Part of a small language model's weights: width 320, untied embeddings.
Each number is 500 + 25 x the weight over the matrix's rms, rounded and kept within 0 to 999. Layers, rows and columns count from 0. Numbers have three digits each.

# layer 5 attention query, 320x320, rms 0.104, rows 179-185,211-217,243-249,275-280,306-312, columns 0-159
470536501529541473465482477528509548519494470501520498494483492492481506490487516510529455515477511501487495500473499478500495498489510497478493530498497536475500464488521490532506509483532497501469486492459501509487494507500506512526482491453503521486483494541496498489489510480520509503502499484464522462502506495527511472511505503522524483512488486498492480507491486547498477502486542505467501491467468465474512498464514502495473493488456469520478484493482477502519506527497490
522467498545525514514536507522500502517484505501511487487511502522523490475520501524499504484519501515480514495453499487505497495500491493520530480513521466485526512498513494473503498502475496527529508512460475503514512507517504492502502482495541509503531482486504506497494503516499504504506527458485528505512493478513470514511526492483486541495526471505519510518523453506506503520511496473492476481490531507494491502546491504520520527500492513520482537491506499478590493523491503
557513499513532447505478469471463564497506491498498521476480527484478492496567487513489477514485466489553527480551509492463495510491485552464491495549505487498502501511455511516563510490516511538494493518506494514514503529498508468472504506433497541474515552484508535523500513498544521524475487485457471443494503484503521499512527496526464497535443469543528489518522538535496517541527533522522442497475536457477486483450502589497497512498490501483504534479459474535460506513525485
492535503485473528510517482510523533484426511485438473534510524539471523535498498509486509511549481540564518499480497536461494530443475514504543485523527506501490503484517552508529463498501522498469466529486511468497504494526548490467510478512527508471536563526526488496479501492540506488485521532461484536557499477469478513496508490503521432543527485517469488498464479484522511441511487489509516520443535502483484448501490503520541505503533460480541500511481516458485477499513468
462466492471475510458556501468524467486515510495482493468539491493528506475501529490499487495486473509511516497511496477539482455489487486481505478547537521517511500497535468470494486459465523524547504494505456497497482520495566482473492481503495529508520541508540498474494481485500506514461477499490523495508531482490493494478542481483508525505501471478475497496515473496500499496545518525512522484514452516490530494544461502488494499508496514479453491489450513506501503524469487
506497509486510517437507497502507470500498489480498513440498515504493470512512492525476446508509495497476506474533479567479512482520428530526555466466486509478550538510497484448529517513543453545507489512492501484481525565455479477490424534516519535518456458457479545486539482495485483524493457468544542521530538487561530457503510490505464507483451482545542476504522557487506515578520482485496488454528485466487500499506502478479461501512505551530456517481491489499501491500505504
527502533489518479498517547512479463530498507530489495506499475497485486494501520478467513490531489522505537464528544475486548506484481492511558459479465472504522524491519510446510488520484498548479500480499512485537533557529511459512531470485554503489515494483503491521478527488514478498492537506518509457475542478464496479488497472469519515540507495556506460495528526524477510497501491494450504447496490495534491510486511514497507472497448515529496493474535483518479500494477500
473549517463495480505510447541508481509498495501500487515515517519462525529483498466504496495495504505485527493543513503521500490544467505523503511478529528537530508503512503531490501553512525446499468502453500502506489492465481518523502490488500467491460512501510491488476509492482515514512523520496483505479517525486490519526516540553519490491529526485507516482491484502485508505501526491514499503523465505510515458493497494490477499480506466528497510486467482524508505476472488
499499507537511510486511508494492519494506506492505504496499526500491482469482491504493495488494502510478497525506481494529470497502519510559498486501476498478493502467503500495526530502480478503546513522493487531515487498501486501528492469500478506503496510493468500536520515495509518487495527486530522476502492491533498484498502500498512522485478481482516504481481494503489523490500520500449518469509487527474485498491525515509489521501514534492477477516480500501510512507483492
514500505506491469475471506486491556504548515482500511499473514484478469573487489493515511514470479506485488488486483548490481526498489522522491512500481507512521532530473473548571500487540496461500455528510545467479473509465469509483515537465507521481490527499476536533540504546508509496497485432503486514499469504440529488510471514551497489436492507542572539511538476496446476541518512482550487525509481531516476458454521502562463460489479530510515506484482521479479481484530514
488526464507506506488441525512509510531507511500487475536522486489457524521453485472469491503500511483505519510527459511499497550565470495536501526585502479479517462456454501601505512466553442543477513477524490491503562476497524525464488491496481498485564515495520474509489495512542505511471449465480467481495488521457496511526502509499532515503524502472479542477496540551541491512484456448479517537541497498514494479480492504434495521472546501506452515485494509466490512494492504
490462499503489500486521512472489470533511521531503483540499481503477530472525485480497478505455538508460507493540488513571492509515474529490499525497482489508490483530519522512494450498517541452543556484483502511457449484478541477510486510498463518522502567475525462485554517491463444502510543546543547468504540462472470497497526517474497509495471481496496551509460519483513494509481530503548521460514469511502489466505523476510476499489461502497502529435491515488497477509507489
504454522460511461484514512495460516491517531499498532512464481466477532462486490511510482530546438528447527554504477443514501531489519511532471519475533517522537502503469515493531472496522476475472495505456472507485519514516530523441515501483478550506534492507471511467510520484479495498522493478481494521529532498483498456533518515542486497529577469527498463472497493508515526497508519540524499500473518489497509500508492526459528486483501481524478489478478486436457507466477516
472458511482444489522473438491481501515520464502516524442475491459568492539438495489495490477506525467567540506474530506430555500529458478507540500503514509515500496482494493466523536523514493540500554535451489512536568480497499545510497523533567502520544532478501490511486472493496496506473531465482489503469505493507517523454501493461505523492498547507474484471519497491501470496501484468502515441518493495449512483503527479499489475498511512517497497540418475495480530445487486
535508483510489518555538501478471506468517512481479483484507535495501504473485520524515508526515479478500444529457505522496508488495482492475497489517474466492463516490515526517512508502499527494510491549524504514491491475521497501520513495528526501513504521532496519495486481489540453529488500560494535446518501497493530493493516544508516479522469500527480482494510464481497504504490488514499504493484533509517513514461463457491470524488495476493508451516521474510520481531494500
535482470500454520506525499505507501517506542517477504522474504512492496485516501495538510498532487508528502516493513522515461494524513531518490463491471481501504536500476504495504476486494462501498491475489473516510494477503511486523495500475532493505497460492472508533520495468488491505483479508486521493471471483512481497502480524477501511511492509506514505528498456457473497479520489500512528487523535518509489496494501492469468495489511547530509502489453519485527499506524496
514472480489467495499486465514473477516464508495509523490530485498487501503455509539539491530452453513510475496491531503496479500494490524470512462518500489450533466489487500501550469507559512508468495524520494539504512519488488455484539504506497541496509522503460479489515451505460497487520500473497496509502467486483520503502522511520473482499471533511536450471546509511483542507492494481514508526505540488444511489474499492551496516476468505471513494480509486485478506514505507
530513484458496488449442467472514518451477497563453512503454491479508488551491445447520451514488562529487474492505496558499546503469426520450479581525467510519520518510535500527411522517592463543488506459446481483459522541482625535497500479507524494496532473476457480480447480519542528524489485508448523552509474473461470446553496460525477487515497497554522495450506521533515501475534502532494505565504479523532534455494518555450477504508508512501529428499484514482465512449519523
528519489490504505492489526510470483471469513534492504530489539529505481521512488535483472489517495524487510481494502498468515472499496470485529515519532492472477512513484498480508506449516473505538492518539470475529494494459515535526511496453461500498472520473536510513515486509525510512472511498549508517534508468491517543518471470537452481512500556478489547493499542479515525496498496532457501496517512483531484511492481551492492474492519539478496503477471513468488445537488501
500563477492564491440468499502527559508464520499457528442494496513485488488514461510523479532495465540460488522506483521499477506484530494526530509515507514543511463492490506491505496517443525503522461524512507478512482536516503534516513522503496496491534493504459549514523499538533456531450495488503483515473551534460503461515525504478512532503498428534464470508504485466502529507497532507512476496516486520480488491489510532461487529493499514541499510506471487486492459489478450
506503526498494521521486555480508483498499525481492556481478535482503498519552498481518519494513503518488546526491518498516513485432476494479559532503489500486481487481530493476506485528468460496516438476468486481568515557510480471509450526534492491515478509556476502484472523494483495474473529470489525522520458533533472503483556492516472490453506494462479519487516516511499470517484496529488549475462465518475497444503525512492470487474499468526496516508532504457509508492489475
481512490520488531525516496519455489473477459494505494497534526503506492465502474486479462477524474554500508483523509476481490499437508482466486502511488456444478541515546497501556476469481539527497442523514475515502505497498501507512508489506488444472510530532520489515526523464474524518496508504475516514503471490516527517520535494487473477493512482492475494489491449537494510477484521525499518494475493519539501520457512486505496473463479479530520522495481501472493515504504512
529478499510507512541527513504503515488489511546496498522494516517508505459466504528501498496541468539501485515520490479457511493484515477456516509508489543493460494491501525506502508487445504505486526516498486527490481481500511503505465511508504509489510479539499535479509468525450476518535499517517488520476508487512513505537508520500530508529508497519506523472483501502502490523526521489468549532489515493488488509477479507497502521478490500502487527514501495499507484507475525
492508511456521504517484503517493502493511534514496473536527426519494485518484509477499506560480495492507490422474494483526481498449514547500556495505483520521532499525466468520491555490499493467490505529485512490498497529455462499497485509462543538447504521512512524486470470525469461496496488499490492475514443515458453501544520527505487553485492480530535484475527491482488497508546507486501497517482458524494441486496494481512547490479499496463435531483492481498505515516525489
500529494446484479445439539468451510534473457504478473558467474468431518490502572468487482514534567567468511474507506519533504438542482517467418470516524460510490484459507492558520550499505454502527523488489490520511553505467527523483536480550552510478429495507468506522457510509523493505512554471490534554499474472478488473535461498532445474507517559498491500500479483531483496466531489478478502521547419466539478468526474455500479514501515526516470549503494497458493475539455524
496517536485539553483514498502487521492504502511492533499464498521522504489515510513478518504523529510522486460497527457503524508540497496475478480491494518490483492529506513479484475491485480488514498505522476510501491487506525516491508538502500489475466546474489473516485506505491503497501499493535507532467510491526525498523480510468490517473492496484518516516520502474487501506484455495495496479489499502481485497505489522512497511503490495475482484509505536470530543500494501
573506504520507469460513494476482495462485492475557482480530500524492510518488443475465522435526492506510505470511528500533512470482517476516524517503507462506468477464535483506458525512528500504503482503516496514504504503541495495502525500533489509487533553503506466483498493497513496529437472520507497473466496417487474487504516512479507475492495524487514492482481537542522499482452471560522456506543467493445472488483444487515488469491527530497472481491505482519498511499542488
516517499498503487479527521488457493494489481546528524502549509476499496483532529505494514489490488498482502513536446529470479512525502490539541490469495503544502572471530479459481472491478525490474500489515462512484465538510495473495541514520523492501519529516526496503526500484514473514541514523498458494492537471495504496472489499519528462518516517483528496508507518481477461508500509490504487480506492528500492525501499491501493501486500485498492495492498538492543507465502494
491462498509517528522492451471530474511448463471521517506488531491508515511492475485507504467488435549473501515491515494508524481504505496513505486514531463508562477487493508500491526497495450524507504509490471488483502493512491516490522506526470447503494470487508487479465456518473474524494494465532477492511514518523486499497463505490542516489519503533493493481473524484517516507481475521482493513507486468491524506487508515556508503482486503520478497501477485533487507533488500
499474499511490523481519494490484500486510530519531507492542513502515523474501510502485509498498483504477519486506495510496492496494505508475502488490526518490521504505514482483496486478507504513502520510503491521506472504485511492468507524518523484507512499497493487499506525509513505511494527496505497514485496473487496499520485511527502491508499479495520509510516482524504458497486482507473496495517485501461509517503509518514484493528496547502461504493519544523504487480495481
508511514507481517535480491474541513508480471519517501482508512489496471499503520556499501488470454492518471487490507502528512488496472487477449523472513499500550500485481504516493501521531480493485485534512503515511501491533516505458510497509499473512491498496486530460494518507509462512490538503516483471488522494479524518490488505514466487475468507486509493479509500520487475484510510459530492512494486479499502495517520481462483508499484488478445478478513521480487470487495491
496506540517505482473501485495531496505513491504530529499489513501520542527492513508520514534506502504522464507533478540484486521485488481415493513485518500496487501435502486471507515512566495502472500521500460486476509509506558511489491473477508508522448519490518513462502485509507527531529552510473461497504501493461501458569533478506528478484504513478500468480469465520508480494475501473444515513499524493532487474462510489442502492497534480544517516463496479465477488506527496
481457517503482449456532489512505525537500546531510486544460513518465518456500553496472467528498449486472514502506509517497513486505486499497497480502536488459471497503536489483481503494518458534518477518504466489448508480483539483523478480569497535451525541512498478518498500498473554501492504501530510537556467485488497479505471486472541458502501488485505489521506478551506511478504497513431511501519502473520528527501499505463470535481484499465478515496544523531546503478505508
405523504487490431439505507516483540512500535579528500466532476474524458522481540481510504515524432534511503483545501465476482502491512495467570548460548507512511487508458463483551454497516446474510537494536519472486474581521522471478499510474453459467471518467465472518506550438487462519548475510526535485494500534452522522478511554521450478457567537467515459502499551500492464501479513510539489526428446482473483547475523479509517542507470544501513477499429497528512467476501489
# layer 5 attention key, 64x320, rms 0.0911, rows 50-56, columns 0-159
523490529512502475478463464539484503535437523503536513451465486480456511557498563495470549501495505494512529527484468503525498473528506503479506512539528496504500519484495525503468531514504519492511484491511548514504532510514522512491521495473504522507514511442467512504511493481473522486496509470472491525478503488444483516511497476505480489511490506479542529502507560454527520517525480515484483494508509494513550484498507504498507491542511470558462468471552511488451538481519512
480487501491517500547514506537517536472459545473488507512515501504477497509496476499474510478501506473507495512488525523501522475514516500486518444500531488490492491471458537513480458534533529470508470520500538468487548505508450515520501482524484491522503517504512507502471493547526479483501543531536505480507523538508456531492496508476497506497492498532488489474542536481479490483503496513526514498487518503523479506528539499518503506497492500499526493473519472493463512543461497
497481487490515523530461457492501462510563466449501506474487504495524490469492490458444483510493482484497476478465530459477488489495483485507549524503510494474502543535483510513498523469515494491468476502511518502491447503492459559481460490478485479476529505489495521478520523482474500503505498492514530533505491525497509525487535496506506477472482544488498497530479516529494497464490468516501536454480477499506491517509494517502466495492494477494488530524461503515530493528529475
519501520542493535542494527533483537491492485486462513541530508450517484515507508509564469476465528511479483509537491551491498470498451515463488523486579452498482489478507508453541491439521526485434564474485493500532503508509485523516538465508538514498529478518491470506461493488506512478460467515516527524509497481500512517503477480489486504520489480500554530571545510478508464467544459520483496501496461501463517482482453534512453501486518486513501510531508506489497501508483461
468555511502464485484472516484528522552524524567513516516557508485504478469538539555523481502454503446513478459541456527513478522505479538531538506508482475517507505502513504496520498543475515536538465483501483456465473505503565463489456516515438512538536510491470442547541524499483488454471484412505493481483538481493556539500466477481520509494496474463475530489482523503499524494497449551487509461473496496488496502456508537534463496514512505492468476461520521522510472498528496
483508531508497482501512495510521504495466497515504451500480504477484488535495512474495538531516479501529519495522509505524508536497502531525516482483502506494489509505497481510512531529461494506465539525511467507479504512477514478487499486461505524506522491531500496483522507505481495497501493484493480474498483500478513466486483516502505487499456493504477465498514468526488489494513516512535495501457502489531527446519499475502498514479515484458517481495513499529498516514516462
507484520507471516404527526499489550549519517538497518535459503464525515507490488536513486526462474485496535502498460538479461510479458498494491483421480548508489481476509520511516464474501547464500480514517536500481509533497522507492500507505534499466431535486496439530447504489486522476511493494507494462514525522477452504492501478521511532477524530477519501486464546486506477519554471472515503520507536483504454528511491490509499468519494478512495492504533478437512510498509483